config.yaml
num_hidden_layers: 10
hidden_size: 704
num_attention_heads: 11
num_key_value_heads: 11
head_dim: 64
intermediate_size: 4224
vocab_size: 13415
hidden_act: "tanh_gelu"
norm: "layernorm"
norm_place: "pre"
norm_eps: 1e-05
positions: "learned"
qk_norm: false
attn_scale: 0.125
bias: "all"
tie_word_embeddings: true
parallel_block: false
init: "uniform"
init_std_qkv: 0.0288
init_std_o: 0.0
init_std_up: 0.0288
init_std_down: 0.0
optimizer: "adamw"
learning_rate: 0.000356
lr_mult_o: 1.36
beta1: 0.9
beta2: 0.95
lr_head: 0.00337
max_grad_norm: 2.0
warmup_steps: 342
schedule: "wsd"
decay_fraction: 0.725
decay_shape: "linear"
final_lr_fraction: 0.0
batch_tokens: [65536, 131072, 262144]
max_seq_len: 512
doc_mask: false
train_tokens: 1210000000
max_steps: 8162
dataset: "wikipedia_en"
Each number is 128 + 32 x the weight over its row's rms, rounded and kept within 0 to 255. Layers, rows and columns count from 0. Numbers have three digits each. The size before them is the row's rms in percent of the matrix's.

# layer 5 MLP down (transposed), 4224x704, rms 0.0236, rows 3330-3408, columns 264-351
092:140169199041115098169108100157138165187136095202154097104153106182075092115067160151112172090185095090194133104117130195140105121130165110162159147105101158119150141128162135153148112103126068152097113126146109114040107122124086112085115099083098089153137161108150
097:140151111070088085197091124088186096143113141161215126126136124092083099088148113136123135095204150139184114117142099114150117136180125179121180091077150097137106126136132161149156140110095116162121160136118100118134158082107160161096076212157128098147060079097148
085:150147166207084062122111052164098144122127089118109185214173127120149136086132109159103165114120148157124120180185100141149085145159081146103137112166125144109128082131156155152069142179145125106076138115095216085104147127111110148142149179165105139117090104143089
089:147171133155150151103143114159105171156067119116142138119096106140189141146091130129116139131145090115114104100121085137126137096101131065098100100143129148118150046139088136108046179163150153086122125100108100114195101095070133182131141142123179087179105088140133
116:134120131169148165166131142240109104080080095090154190124111095127135151105125185144196086108069157144088126170208115138125177172150073119108168164157153123168130091093135107151155104188100108109188104127152071120128139188168157091101151113214097110155153064168077
103:115133124159064139170130090177159168081151127099098207093099141114126160133134140144100153087127130099140145130176062045135121059096153118120144122122091128099126123158153127083120135117109178132097131123103115158084117189171134149102150113099165136106167147143126
086:164144093070113089127153108131160085145085111176140166187166239110118058138108119091128188128141159118147186156126116136126147065095072104141143125162112108104157184135170131117118110122130171181160125105085154164152126109132153108143105162117094147069104151141119
093:124159071136159157169108111173125094095149174166128141177167092131191112165136105188080164161150128099108144138169144103095163141100130109102102114071132083042133133126168123132165153097143133141165077118078152157145117150102116145118136115139091131153133157126117
098:112136145080102161101172110134112095116089096048094111128125145143162054136160151103100094145074178093112135130106119141135139116147130109143080128140129141123089103141095167144101128144133123153124111175164178163116137110150080107044101161185172090136185131157179
104:118151135113123135127146117140153133120120122132142105116119134183125112131099132147144116111131115141126126118136150119114114107125130121107109137109127134138132206128120137126122104146120137114123115123145127139117120145113130128125140124132122111139129130129129
107:166149172126081202181120113078143097147125169131101113111105119123116143122100148100145175132115124180151092072103139090133135097204196194158141122178100161147135117140106100124149035065165127128112105049155061163118131140112111102118106136118142137145114148111122
099:126128114073154150128119121168120121072121108140074086104113126129128093154107121111122142223075167116130173136136115107072165072125099128199117159082135133133193160128143127139136077171109161166180119169126156107131079173151142136127105139085177176132139213192104
101:109126135135116125170145118120143222131121122095139145128095125177136182194122132113051098074163122206145087110058137140123185146126121132063146147125154187133182155125091142146112099165157188177211158142137120140122111046087117191104163175104152173112123210105109
095:123151165157112122165101117107136148148125101143154113088131110130122141160131166160116138156096099150163112162165159193128121106113123114112109140166108131177119223140145172139114136099154131127137132131145154156101100176123112165133124131137116174124135162174146
092:128138148097091131158113061101172095092147212101145090086197169075164136139100123146113127119073157145072142132083111116090149136106134118145131096103137164067120142123046094128120137195049104158158117093109143104121176127151166169137122150141085168128100164108040
094:183107074111115126072054121129119140145187166113148091098157137084138190131160063162120106102191125185082146186105117152083144178123141124174160122143135138127152140104170124182161122052095094150117132093116118115103146132110132123110110091080113089103095140224077
105:125134120101139134113122100149202153123149174101130191156123179165172149133093145131150141163110099152122107072156169146161178110125033101076100071112129096122122032155147083158121071120124078087163142130092119080154142165097117186157186088081110120134163136152125
095:159102127142109130144127098091141114145116101140136127115210106120147193130090096116110120086139197151124166166108171122158170121148148209135185112140199131152129139143129123114113117133241075133084177160105121128162124045092098110126137079093107101174125135129141
095:162168135147142139104163163070081136116114124128106122148119149130128107110139145172127134105113139140103132092115146083102114169083100100131126179180090109139089131079092104124117117100135122134167167203131092105129142074145132171089131151119130177129097152152097
104:123086110114172119128165131163091115135109095141118152080107163104144121118137162114149138088166088106189096127079111156126195170150118162110150090109142099126122118128121182135134130114092034168116093084149122117160141180126093184148108066185120127137172139179147
102:119124125128096134130185142177145103125136125142104101130154100103086168136108152170129150102114062097131074132130157146109168131127155141127116159101148152137113130172148087143094130132081148100103131164120103176155112131129127125098148120159077153106112254088203
090:135062102170141110151130130094127070137182117130086104144098176155145127119192098134049117110100155113136096118112128154180126134120161086196125126151139179075141078068136099067138164114193144145139158131115124128182088149155152143147117134101090114094116140149140
103:128125050097115129146162112114115130157192119156097165123106181145135095086180168119162145123136124097190159116100047108084119103136109101146175134075086059157115095130083122125091135145131126108102136140114189123120072138170109145133173096128160114137123163109108
105:105149116124134141128139112116137125136109138110131107071141125180116109131127106137137127108147125129113146129135135100135150116114139122141077143135118125160123190136143145133137118165138132113149097134128128131108117167132139149139115134144124118129129121133117
086:118105087120050084022116127148129178122153090074080169073161134043153088059103183130173145118158142155144122118126134097098129088123152116163178149126133117107123121117143092110151139126180145183135101091172135106140165150104125180186152154128158130155106141090117
108:115094121159038143060137124155101155128142111119131124119123075124126080209168105138079196138157079085125107124135153165119111159105144107161066140139133161129124144131139143108142154071134098121124152184161168116103047117147121087092161086091178191076127169107147
104:111109122161168160204120117156127101120103111116127094133111164146153130158121095130175136127098151150087100176150134145141139121159146131148133133115165186113062153103109054089132140101083206130139122151134157169093147159110141096155105161140136131154116108127119
100:129134133125143147141153096088133134138172083135110115108146097126120083139167156158179107165094101135205117142123100093094126118122074109104145167108120112158035199155095139133109172172165057171155143127068075084130097104091128196133111143137060119131097173113074
117:148143107157127123166170118107073135092059129206137097131152189139142110154120107117052123117108118138142161161188077129112119150163174111091114125099184124148181104121080130100178133145166149209099122135164160100115127118144104125079189138136194114122106154108124
091:170144109103070102101084157167056123151118147162095097120147114100155106133124138080091179134129105094123143107158175108126136239136193148110155152114176084100105111113130143135086136056153079094146137114115087111095175087106128123102175133143203149112209176113126
102:110126094160126082164084094135138066182090130141173194095184065154079124172150134120103103098127114087152153097099188142114117172084079140090106111121134156145156170125126127104088148088163108193145120148102106113117089124096151189156154106116105132178178088155080
119:131142125118164125102185087111144073135095095154126086134137159170153177158114170160135116174137129101109128155143099149080141178147083097150137114157061176157123117119125098128115162115123158086103173154135152094174128128128156109136148149177138149109066141134093
103:073136036106112113158159154135124112142123140146143126173126201118117106130164150105134085106161095089122153147135138124067168186129140055130080065100156126067116143134110156103133145149130127087084178105121120163166116099180138199127161111176143138118152135090129
110:116150157143177049128152167127127132135111122150134130127101134117136086168158102109098180176064078101132086146191113100091117093104110087125121098152092187153184110135142122169142130124118101131116126117170141162091140131090182107097090168158121140092084211119086
102:106122140108127143081137169089112132098140110132150121112132102140137109129109105199106107123129141095215155187156166112122132129107044125133079162174129090133147141103129121178066105143144150164118074109118067147121125186120095164159127046114117173114058083195123
101:185133146138193101045132085120095117133180058078132136120131075115088114091128126132218122129137111142096114158133092099106140128151142098187160134182138138173151146101079119129144137110107107120088118130088174130152176141118200166120128106121113128111113103098126
095:141086182130074150088156126082177088118119155142061100134118121132111146140176116108099148138117206144126145114118127116121096136141092157122124150078116135151108107197089155152062153100132136155080178216175157159145108137158085110107109153121176071081213055174144
097:177113068125100186128092127124116137094117122116104140153116087127114127144183132177148036176196102132171130045112186096145153139144162147148126138108113171113129124132111130106145145064122115114085107123059108116115154126120179152128131096146120150147164159196141
081:171182151128109120142108115076117093164137141101224174131202105185125140135071131127112140121096156102163118161110119124169135108124159073149085182181104133113115080124167103154107119138144129120111167105100144087142140107129137171158140134124109097141102137146115
104:149192122106096118078192105060086125164178092102155133053110101117137102109190120117145142082086088081109131129149067153108159069082152070107034086114126135174139148118086086134034156144169107164160144146106116100099123116087101106105144133140119101105122172165090
100:122149134087167174113130109117122138143128160092125155186101146137111083114148140115119215091135125144136168125127126131129108093120120107138129107148126127134117093084100111194094097075163093161179120099087147114109111137190180114130152078076123102131137171149187
108:194136194127110098156134099090105070120102076117135096133097161197177102163151093133103130058097148132145173163092108111142168100181127157138140113163073118183151136172134181137174109166172113178120162135208069147152114160107166149143152072160134168104153194173133
096:062158124176128153120157119165126121156101099143082126114088157106118122096138070165163114091098134096086189120123108141106091165105088175115134182108135125152171149052128185118124140132150102148124102124168062123167093103155102130153124095189115110118147122066086
111:123149162092152099127119117156061129122061119089158118099110126106109148118125116119110113115187144150177141128160165140135154135084147130108142125113129122197081115142159136162073155167112085164123148150096078149147125136128145066085121079099140137078129131126111
093:134140119132118130133161124136165144133133189090083118142099127127156085160096106060086197115123126148113122151127161161156131149152145147135117114132113185099104071089140150121133150158149105089157197163134174100128056118149088137119121124140129113185197116152173
111:074132172097153123139143100138077168157140132166102099182128102122160170119079179092140061145108063121114117205140168146180082108168132179093167117185128119165132171122132130161069188140134106084110095079118083067123144108129136083176079085160119096165112110119112
104:152125120124102107107107111200094156094087129157135117116115153207128186150163142093101130177118094146133124098174136136111118134087122134097140147091133134084081206136155137176137111080142069146173161156135112143117165138143084182110202125106097140064155112192118
093:156074145099185108112098129099127083072164154125148108176144107137162088091160145059131117134153165079099129161110125148067176185163107127081086116130114130059128091196166127158127119106138071218121137184173138095125135116145116108129143102158099139105090078142088
101:112088151145146175180159128143140179120113133134131119107138165171147147113098109122131093127103104098168126095152160146132125100159132098111109188170131142120158171107144150138152171112091158119138128089125090157108037114161183169102093118116124159154112066137126
105:203109099133132082109096118113115133107129154118144163129112121116111144130121152067184143171128099123125146124129161129090019166131077142107117145153144115164166132095148107079075117170172060040127170090124094162141153143125113097189173177069154086109127110128170
092:129141153131112152092111102142158185097136136145168145177125115052074147209232152153131125155065152171173171130136152146116134121172156177121138112135097165166074082150132110094165158154182138075159127132141124139139129108163145089170103107131139191134161142131194
095:150159119126070179148125089126116132103121103133093079104103189157175151171149127125057126192151083132101125122093067150163090166101147123164124150104132204057164103106147159110113161185146078145136134175123104123189111127135093108177069156123104097098147142097159
113:082092103141158152124126154157142115116143162111114188093140165103079073156104099152104148072146138165147143090112101129124120143097063126102131112126172182109172098168123126211168087147110157200084154149203072116104080158119113124130130087077067170132128164158144
099:121198134096154121159143127168113067094100148095103144114091121108157136066174186152108139104066190134151107149095091147202075172148116138101169137153078107080091161126140147113125125122136129124156180134132124090192140122139165142110108111154120129094101134102136
107:086089137165152125113137196127170188161107087127128140135195166121198160121142134138109092157137156147175158166111073144177129076140152041157169126101157133114101150158122137153090107131133154102133128125106112121153143125147173192115162110128123126122120163133135
104:106126136102102112145147152107160128113106176079161102137139079116174186167128130071149123137117161081176084134165155119126143119109067122158128110096151106082148085141144127105116100180150118151152150153150117170103116086190082135152123160094131105111072158136165
089:133113145112116150172087129118118137109138107074113113066138078116155123145142100086095092158169170156108105082175169184142173173111108048132198143121097092131088088145102143111100075178130149162109095137172147084152106098124160127133108155153134165106092107172163
094:149129085107107164122114166067148131130142119154167117165139105146067151142089128163099157124158170140123106127127106129093135106132102105107105134106147144150122148084171054156163113092118102109185148058147151104133096203151120140167149085147114157134102124115129
108:141128165094192151114107095174173106060141134076132153093113125143189091059135151117121095141154098099176094147128070145150129147151129153091163086170220202116148128171103149120168141209156100118122121131166153129131175118135155171125110141116103134191122121155150
102:084156126150086076198101158148109094119158165161145112143156084167112125126139152116113120135189086138087120154188133147188162099078134134137161081091123126125119130164094193130086161153125090106082109155107168137132121103133157049115080113094155184161139139093134
087:119118138164108053120161160092107125124194121094113098193153098199108106082111136118127140195142112119130103150131121131154157168162182145132171088151164138175153178082173109046156117122164097113233147119081125120078156109125143089113204129126133087132112100116175
103:090125148113120127131049155144051158093192141124091111113144096144176108146111100165160120141109057123109135154128144138124149116118216131134127090107155120081177154089170069126135136149128160135102142202130129141061134110118108154044142161155084084125096170173154
107:153159073111107141137112111130140204176150160110097205159117119133139154096105121105142155074098119102121123131060144119118142100116183152105217169081093201123115182207053132127110083131153083163137113149075117113159145065099196137072165116151101170112127135132119
100:149136164117133152102126117176081164144120096117145115201137146163146111070182141126108115153165195139124149109141103141091133102110104167153161109090098172180131096105136130123123167107072141142111138135154183125186130109187151088156114083126156103145137143146124
103:068122163057122184090156135163144064178108109138143091130149140163208065120197110104107127078138183084129131181143170089163139132158087157118152106127155108095074061152128124132117090118157107135106156102112113120135121083108110155118062167111149157100088150113126
084:111186155158175144185067142170109149123121104145123144134111217113115097152112116102098134128110110085134095155138191153045127146132123160125097138153187090127125124136114123151154116127201121147144126154119153129093139156140161053127158142082102097097090151108135
103:115123131134115117136141135121145104124174129133125129157107147102124156092124118116153147150127169155140151166096131147116118143131072097148130063103060130150141096136152114137111091096099117160080115120117111137169188078114162146158138127033143114103092197091168
109:111134102132065059085101118120168096083151139168163180104096094128106149116173116138087092185097091067158174162126123149147062134132129078174171149145114130116122124166130154082083167147136123092132094182157165125129111136140136156222140089134172127177157178218131
098:117146090166146086135117170131107132212165093117146134127146163105091154162134088129134155081143125122125122084151138118177196132135117104149126159176103079154099138180083162117119129202139097137101099139174119157139113205134123122108104134049072162097158146121108
108:097118151106072171089119151091152102155080131133172128190199126093122138119186128166125128191133129156189163105127122139171125139118114123183139090128087140104140193191100119129169198087151069150090146159157085134193129091118116139111089122110165088069135091157164
100:116134141085138117163149136089150147119149114119113112131132135115099114208080110131188093159115159141085155154220154095128096105109148117151164138043128111146194150049094045141097179130104127122141135068092114164166160121126181112124105147126091151131158100140140
098:129131166127143179119175139097146179072087135095139164036162163132176139071143119131105130121099132067128163141144151126115160181108120163107139123211094096097098153203115124099140117050115133126165128182140154134121069107149129117099114138155092130068157163151048
105:126185105190152082158106129149163110097074155103143089080161100061141093120114116148104164116105137117096143129112138124107126170125124138110172131174130108087120169200127142097097126149207109121219165113120057099146146196131099180131134084123076140100092171109096
101:104175108085071093136104130127051117121146106109111139145158089129165168136153114179076139094125148134148071117054165145129133085129110138124016155141128117118177119061101101111137099136178143121160091129113168151087193148121151150128136144114140095139158121183085
091:058066094121126130093095207096094121180152125124140168156147138108113179168176101102081063129104128174128157110101121165109136125101164119128212096156127125117083127085078154143179135141219149168114091160111116086160139135148145095118079120152117209131085162115112
094:120149125144170121089087131160130088169140101112084155086104100110178111060102055095176120122159127147126070052129123131135093097166097156162159125076161133106110088171096124121155098113094130121136181198033124115152142142077101145158094123138129109101139141132127
124:132134130121117136129130126132139122129132128120122127108127123180129127126115125129135124119120119128116138128134148121124124101109127124123068133114130126131128207130127143126128118141133142126133113121130125135123123131127122128128126120128128115131132127123126
113:131110087197149132102098116049109102082149135077095155170119147139119131108089137123094194141153170133127150146102143126149100132144130139126152128159144138168139109143114098173112101120126150109172163174098122088117174115160124098186212110136123131113103135103180
089:134169167141188106144120140149098082142119125110160156162100176148083107079094149166144115115133087146151140183137063146120094104161124139194131132194172154200102128073165105131145119145128129136155117130100110144112076143124134150114124156131122164102147163150146
# layer 5 MLP up, 4224x704, rms 0.0254, rows 3331-3409, columns 264-351
102:115093144166092174063188137130136123074156178127048113161071073092202127184088055091108100109081108092125091110150162120148108094092090112185081093131109073136135078127156099121118155107153180093161135174166157126106085163123105171127175039169141159149170133128127
088:077157058156110087175105166133068109091151111148121110109144208093100079142123159131095171103101124118071098126126131141107106077118146116118088095167126120170070115081172146127130121171126133151131079145117144143108096130120156189143129140132115163121109165159070
093:185083092118097147153149102097115079159108153145154142115116129092085150174111158108137196154143078107181140107130175130157128183213067134195120160161103126121158166129140096157126129148109070138129128114117093149133149117103108189107156103119083135135116165100157
107:151123083173189127135159062165140113093094116088138133144121118182147131152132103087053146100142091111175186139091137101128046152163164126127170146181135059162073195089124158061038098102125175099104161162118112128074122117125112127125131104088157103190155179097133
101:101193120079161080156127141116102141043100114149140130160096137137078102121109168115119160126124175113140072072158116122105168114058129177155112143101171147072142123191161089123141135095120103102120103109120135102109167081191134076151110136157120074116085134095068
088:160080085184129110138130153134084148180160170099101113159114122069162170172167177133085126180143077121147087138109128191082100076109175165112161106115154130109063162069170167121149140138154135115138171133129135120134095101086082138097148132143113161101150167096120
099:111164155111171126169118159177164076113178122134100127179154158170134079107193111135150079166181089161087174188089122149086130123162096120136122167173085149086047146117118119141143170124103151153125099115142089067132096125091163121150085118118112142170173066162039
099:086177135075157137122152140158112150108107138119105127142111083127114083129108214127134151157186103084104156153128125131173065111065079120100141112101151109091111078144213145164153125112109120137084084107173087197120079156160124131093210085176118151092141131086146
092:123134163113170136087136128065170159118146121109122086136095149167117141106075055111102149094099161128123113123085188146095175117097132110157043116145157125126150143129193108172160128122113185128155104146121133165139131088131155107143138158169123085092147110156095
106:128158130086167116069189117135168124101111068087099138147124021093171125141096114091098097103103139141120063162115154103139149109110151137128089186127139138117098103136133133097101127123136128140091133211080145107085074107126138132053135151152084153129131130143113
100:140134144124092152117177145134101047153157171110146072162086083202087122123130104114128091121115160110158131182121150140139112112094089089154099130155067199147117155137095144141113145126059119077173124166198068147110100193180077140141123145153085112147079130071119
099:156049108167162148116163138109122126125158056172104112106159106170133126107142071137091182121179104124161171128162143150119110107097141174120123090108096105135137124142108156092089101107121135142088139107193096140087159113108140150129127065124146103126178074164139
100:164142103160115201140086085165137153149116156096125156143171055148057107145102179125083163139143136096123113154113134117124069110069103067117107112169135161176124160159160148115112093181137125140155050120146176175117141161181145124136196079109090197103126147166151
096:136165165142159161174128122112123148147088138122146166158121139124122102166152138124134073090105058156157138131106160159102089135128125096163116163111106182108088153154153119113136063080167160104115134079102050091166140099122113175134129197178083130198081090096121
098:101154136188132175065129142104101122116119149073103147061061157072089114133133180106145130127079140154095102090145185194058103070036108126077135153099127139189119100151168110142067145148127146130173135093064099209109109168095103135104136138153161170091163074124172
099:134111130158109138149111107153105052134123127080062106106092120142116095105129112134156148123106134114064193127108133120109109121108153119130154158153140148162122150206187116136089131123137147101166141125102130136099128152160112145114205128154097093116187105102101
097:138096152158121105107138167080149066091113187037145150122164124161047111184101116122105130124075134176148161107089152082146064158160166123093083129129116190150107113119135190193100122163108123129118107071188089160035135209147074133123154154152145134060139143133129
095:138127142111151137144177146121170117139146245114144160092133122183080164143122105152165049080129095132143110140156172122149146080118158118116136105117122167157141099093161122084119134142146135125110019067175162148123028172133128134125172155112074176129147191139168
104:101180019102179110104164167093098148107121129087159138127119145116166137143099134097135189109040149130161090127139093159158106114201111171134111187142119082117135141097145167184167126169078096173138140121172117168123129084066095145117100187139119094079129154137086
107:159103103190108173177113141132138076112155196141161178090108149109123085098108155094116133143127108126141136157149053117136077120095133135036175097114209128112124107103126124110124138131088123139133082096173113184155069177089125169109105141111109102114103102117081
098:131116095126161155164130098118100183082111101107082091118086112181115097123092102113112142083095134153112132135135108120078191131085134134166127162124147114169095113128120105084115120159038123133156143114083073158137116068147112129144073131127135071110162156070104
098:127164126156079105113122139145122137109139126111078196138173100164134155117139081107091154155139176138144161115143185136140167172096152074141064086094118097149104128134133188096112116098083142184168074121132173128073150074103146105136137131142148137165084197145169
105:205161149127109137153157137098065073153126098055085078122144135209093086132070080127134106147161221121123182185132208140121112153080088169169086148083192153155099160077165124137120126095131167108181091123127091170123160090150139132178141128175120086098152090095164
093:116154121154100122133072134161138151173133186110155088110117078145151151097081114082144112180091194134133106109168234115107106132125126137112084136082167137105132078134099132134099159149130186074179098077118123161111171202113131134118162090101116153125119082054131
101:211035091158091105136126211109127095138109173075186138106098134162160122107121205111126152148121107122102156127135125167130130122101198131128088083108143102084143127100168116084123086057129137163176144114176102201116102160122120144122157163096130180130148162118148
104:126120084094133173115144067133145135132104135136137111128112056134120122116129155127174087125107111091136183119131146111147071092114038167120138101093191152126148143168175106075080136119069131186153119160088060171150134105162142137184145137095104128123132090111106
103:156133141170087118113085146071105121132090150126139199177108112180140174170130185155149153105125094160143177142163103116155116115105170152135133121120120091105096146116155185131171133105123155142107118159119149082103126122186099166141152199162158184190107105131153
113:093083145114119099138089093093169096163129102133088166097168140145165122095117129122135180098123103156104123097121126074126118133089130116104126105148093046155116127166117150114093159163067176035109140088125151108116112150101110076150169142129197130132153131127128
092:102153164135128121110104144057117125148149161105133142106149078126110110205156100058097092144139142168101126152116117082116136136100098146140129128109179140181143146123113129129074147170119198177098135174132082119106134161158130097115091125162150123132134116044161
101:056193093153114133119131137106089061150066105127107168117088159126141122182144168180136189116112071147114062113204153128061105102132099062108151138125115157114138133147206174150136152151145155145166084092109032082121063185132131087149138118164076123049193127131156
108:133118033081165127088169072088128109152147084050099123128133106161148129101078189146131118081136082128107125094156126098127148104135165109130129167148127089145128144134096119144087094124139183171151065133197119166140180215184111115152128136167081092102148122131092
105:102124082102115122110156112137220213115148101117135167151139139147143089103163100129164111135120186136141139142137133064131146107086078111129184110114120066146081147137155119114074166098075160096128144129065135189087107095067111145121120085139111109141162146114140
108:073143129106129102184131121112106108141140086148144097099069071106128122135123109194135129126105106111135126115080153085088062141125118124190121149110103115103101140120197185102143091197128127074100094121134131120107092152076114107129078088126100129158211151123082
104:104108141048179110131144153136125117132140117094162149170120121103109088139108105124054100151067140203082152121130140111154171103159161142132121133072123096157129085092122138176124125156145217190134144066108139124126108064148143150115155130137144119124165148120144
102:054099114098052175122123129150116114177113166094095205109124083123128174130179147163102127146110096152104159106134130150147127169133158095130165187151049099192135100172134125127142042135138103135120099139117148100124127102118085092075149162090169176117157114147151
093:131243159154158102102171129098159117047106112144122137131132108128134159126103024133202123155117040167155122079161111104027099101142097125197130139143109131085113143141106118117190133132131159107129145096094139121164113127121149152184149178172115087193167097119096
099:153114117138172149144174143128155167104104092126136134125159136177109070087184142164068137171118158158129191129110145094130168152119181126144120216135128110058095161100111097145064046181124143104122135114120130108141133136130096189129130049137164129179088134034158
079:065095123153094118142109125137202114104093097197151141187111144175114081118138132124143104111074123142125101096147160104058116145136113183188137090098144135158111101136172147203138152186124132052146143166142136143116071159135108132131095122096179176145128139113130
099:130112124124189111184184191094087085131111146121126121086154102139137098155102110186106181096162138118128138147147117080202084111122075092091129226100133139133135149095145174078171090145102109150168112135116069184093138206164208093121106172099133129099107121180143
097:119173139105084159139126121070171118102141107127131129145052141098136171170112128123149145165122038165094153111118166167078089112119204141161156079111162087087084140130122160052121112153150156128191149072193167179124120144153110129194112120137090131145173138099111
101:188081132110173109119180148129140131122146125170104151083100120178146108130124117067099139157142106125119132128142151120173127143075126101090113139108137119127111120130156157120080100129112176098094063131159112165149126155193149152139137083157085147129133135139113
091:121138163142112118141133119149203154118102131095135162087178121115113126155152067151136071120113148110113148100104144111159106139155113084089087116099138092136143091160126158095131093175130143111135120118149087123098094117153125105126144163176139108165176112181067
113:149154119107143093124105142094128135112138190138124112141080087082159112123063135116116138104161146136120118109139137140144126150084058143077140129085088072140142149152123125137117121163139148107149124122110117184111102103113125133115184083123135098098134147066076
097:080146123108093142097162151067194103155118117150155205117144110142153159118084140186169144140179113122104141135130092126124166131149161112127133116116085094155108133186100118125091160102134099151108097137145141138128129123174139137123187110182063106183131071128068
107:139141142125060085069124126095116085182106170142162226119161100133147125153122092129088150114125104130066099086141131147136130068054128099101141148083163105106107062144116129071119056099146103142145101134118130099161121121115129150129119140140166057116100102176093
103:103112097132106083165094173149143133105167112087092105158142082163071109135102180099089096153119096147037099155107107140173123050104110056131121189125145057065086117120172132158103099147133110088224101095162139079103132119133096133179131149136067125118163066106141
098:149117137113124149135179104109171146121077164111100120123096142149124150163099103166153080138081105185102124177133147181136113088064171127146115149117102069149122099096126123125185122100161103165128112095110092139143045160087147139185090177133188117144176132165110
105:135172145120124198155130114118163134169159153130112136136149126112149085185102152127150149136162094112114098071084104152113089131144099135163111110123132154168147127096098114158136113167114156137103146141185107142164109184117096091169094142152053122099129165188119
106:099085045135113188076117145126121122134159109130189184140143114225131135101141110105108150156105088115164177154117124102138161111141182113139094083115162119052117107172121129117120107122098144151122091134115128167160131135130106151112092150117137082165124185141088
096:138161152126123098160131075131191117146095112083159174115153103093110167151120146154135102154122122185096135113000123138179128152169165141158161110065173156146098106103164103130162138123144134141101165131090151086133146089147124095090149192127160138092176148174093
100:166160134085072080151163123138176110110128101156117165127173072155108098206137102136100148114156150147072086149102155128162115148091114114099118183126113173080096152141144129193193090151146138130074117138147146108117071133097135138133150140103110141113147119120052
103:103108097109108083130173149116143130061123109110089111101099099093162127120154211138150120144110103140093085104120110123166188118091145189115117091116162084157101136123216183107096107112152090130134128096152114169140078106125148134167157150121122126151114069169138
096:180187118140145115109110138125149094093080201114143096126084092192152190130136152138127136148183152097167152106173123140147128040133137092126134110106124106143134162151102155105140102108115088148171139089129096163191172152203143163139127158155091104126132103160089
108:121136110160135170186157068158147083119117160130161123161156089140035118134102155185107088119148045140080108150167132078162053133096125128128116183087115123121097068163129163175113123115114084210108052114091108134112133136134139099135128147097174103106193167121077
102:123146099107137174104119090025152154117070098122140062077110144115122139128087113151148125117173126135098108177141186124139127126062145122164154069140140101126126089088118111117120139120074137109124145135127095128116116141165157130168179132155126111204164149110175
091:176173108168085122127126126139139124107126147075132092119074138137021125131169124122108155103128074156181152108157150093122124112149110171134162126181175129150099124107154175153188163050120141107114125144104056134098131118155072122185130126134102144136102145123174
093:147123129080077120076078149137140081118139130058113152113090072174119105101094118064145137103107110157146189102139166135133078077078131130119151104128146106126089115167130141110141104088132170124185155166141157149130110062154106107088125155094096171105208155063161
107:124097143113129120077142156150097163174189055073110133098119040126112092135137109197109101068132087172173107179090142129147058095151103103131175106113093171136079120120154234162110075121158095184112087066169106118099127148110142158216138137155177070117110118205098
104:113125112105119123122178150115159084128125200146172139147197085172116112174126119131129080051142121077093103094146194080118073109122132104122124134131117163184093087165106129166092124105117117182128089137120069151091123152154149107123097113155157117121101121157090
095:123172060078148214132169110172149147160104124126107117086104137163143130125162103127120099112128139134079096174111168145138109138104107103094137119083125108098124135077134084082117158123139187129092140128064119124149111151137073122158089133125181139154101110081091
102:156117139049160161085103157079168105114138072175105136098139145128050139118156095170151146166170083113164154080131145120156111108120151140084195116132114148034111113157152169130089101180154129117095116121132107111097130150172178104147147097154111120134117128149189
104:103086135137186110161180146128184135076158098136077111156132127179119088101103073097062168122168128170135124155098155098185134144128112112125066186078080092121123074093144210105143098153060104075095094146161168095087143153128110125123160115152151096132149177072129
102:149165159143128129103129125116074146136143112099116109099130121118139159109020082132162125081137119160151049062099118086076094138103102137130157149073106140222109109147148131134113131155116130093158149105159133119135124135123148121152112170166082119165114119128087
104:076082186109146151132178114074086139181148141150126196127161141121077162101098155146085156105060117117150115174112173150097150160060125105137114136162059159176095124120130154096161139163111132178141098091148149122121079116222125106096173105103084198143100167104136
094:108164104166132143146154154142158122097151177163174143079061136107107123125179219167159107116174061166094077083097090126143102069112107111122154110137112142089034128087117148111180117147131163120101132136070139143140089084115153126087157117109079113140178149167094
108:152165099098114141104163123162171086113116108072058103169171120101164085155166141151103085080189149138153090106106167159163106089121139124105127148117119102118107097149118178072125099157156153159132091115221110094143105136133086133124146108152125137155101122100190
101:132144105079138102086144129089157165150096115121132126109153077107163123123151108217149176151154093144094110091101076174167159059107081092176140172101101144168108113134106139135096025068125138132142144136158046179106098082107180179157132084124105159099123154129116
102:118104112154106103166117117135142136097098141115065107105153073106214077150080087125112163152092178109063129114151130159121108165144102107095141099141174153139116020085130157089113128151074145144159100155123056092131160110126092134137110141133144131059130099187107
108:139094109131149147125209156074147057069114151145061086103125138141140135098097086131100077060190086132175158120143093080181121123117190116140141171101090080129141140139105190052146158115119133137144081099102067121144143142164134131103154160152142113146170105137087
104:141141116081091201100131078126139122110125084132057142186109166182118145119134125156101104138106113126101123140150118117155136088108116158094129131111065132129098141052079132100139166107133162083104069166119135143170116140124124151184140133155142121121165097094104
102:138165134137152152133175126064137088178086195152149099115090170089099107152111147154168094082142091184157065084136154093155133157115108132096180087115206115117147114148116162149115151109138101173144156074163126156138093168127107182152126128135049086075070087139135
108:105145124131141134061150111080163166172087146046118179148086106126127111161139192104103152120132081155154028051135081124129129172111087188175116106124096140099183130174163111114141059199152163091162154137082093124121081097127154188121129151126132073117197095117113
099:106118184143132176175094118187107133100121154153143119112179132132183135140062124188171075095108120122165122064076171076118123087082124153187124126105149112147113069132149102162120028137167135121093097093103133123114091074087032109138163134119123140128091102122146
097:091167117165126146089118078120125160183105169152115135152131036097094091162155163143105180115159185112107094178141137178071138092140096108097108144153166138142094141134167098135067126144115159118164143111118183150144150145090128147079163171118152089146157188121104
097:144125171132189184114109121125153180092126169105088114128143077099128132144037157137123100150064110103111128159138147171123129174137068163094138131155106145122144129124096109157140102147151154109128129106136173212083085137104223125125130114142158149126149144117158
147:167137155077160153119166123105124117157130160079109103137123128215106101102065111134170103124129169131096151140155229125118157116062090130123000135146138157164141167100172149146123119093135176170142130137141147173134141131163126116137163104136110092128113117133141
100:150103104136119176095133126146115137121103084178111131158111118147112125134108166153132116174148148100114153121149198146120104125179107104099133137106079102125154130121086150184136143121091144132094129163075149221118158085111146139129138086125102082130101160060136
084:081135146112150093136157107174186167148168164121125124072085154203117136162136093073055091119124099090126137095150114124059134145147162112167113088102181139113129142177161168119167118082135115156207076095164091120170093166128126125158127166143118171078073174119104
097:144161128190101088102149076140181106130142165101108183149154091156132120122137117115152177145127125116153132065039100112175124112170065120145130120121131140141088131099148129165096093101129158174077057076149148159168130109064132149138151031138173158079150051094115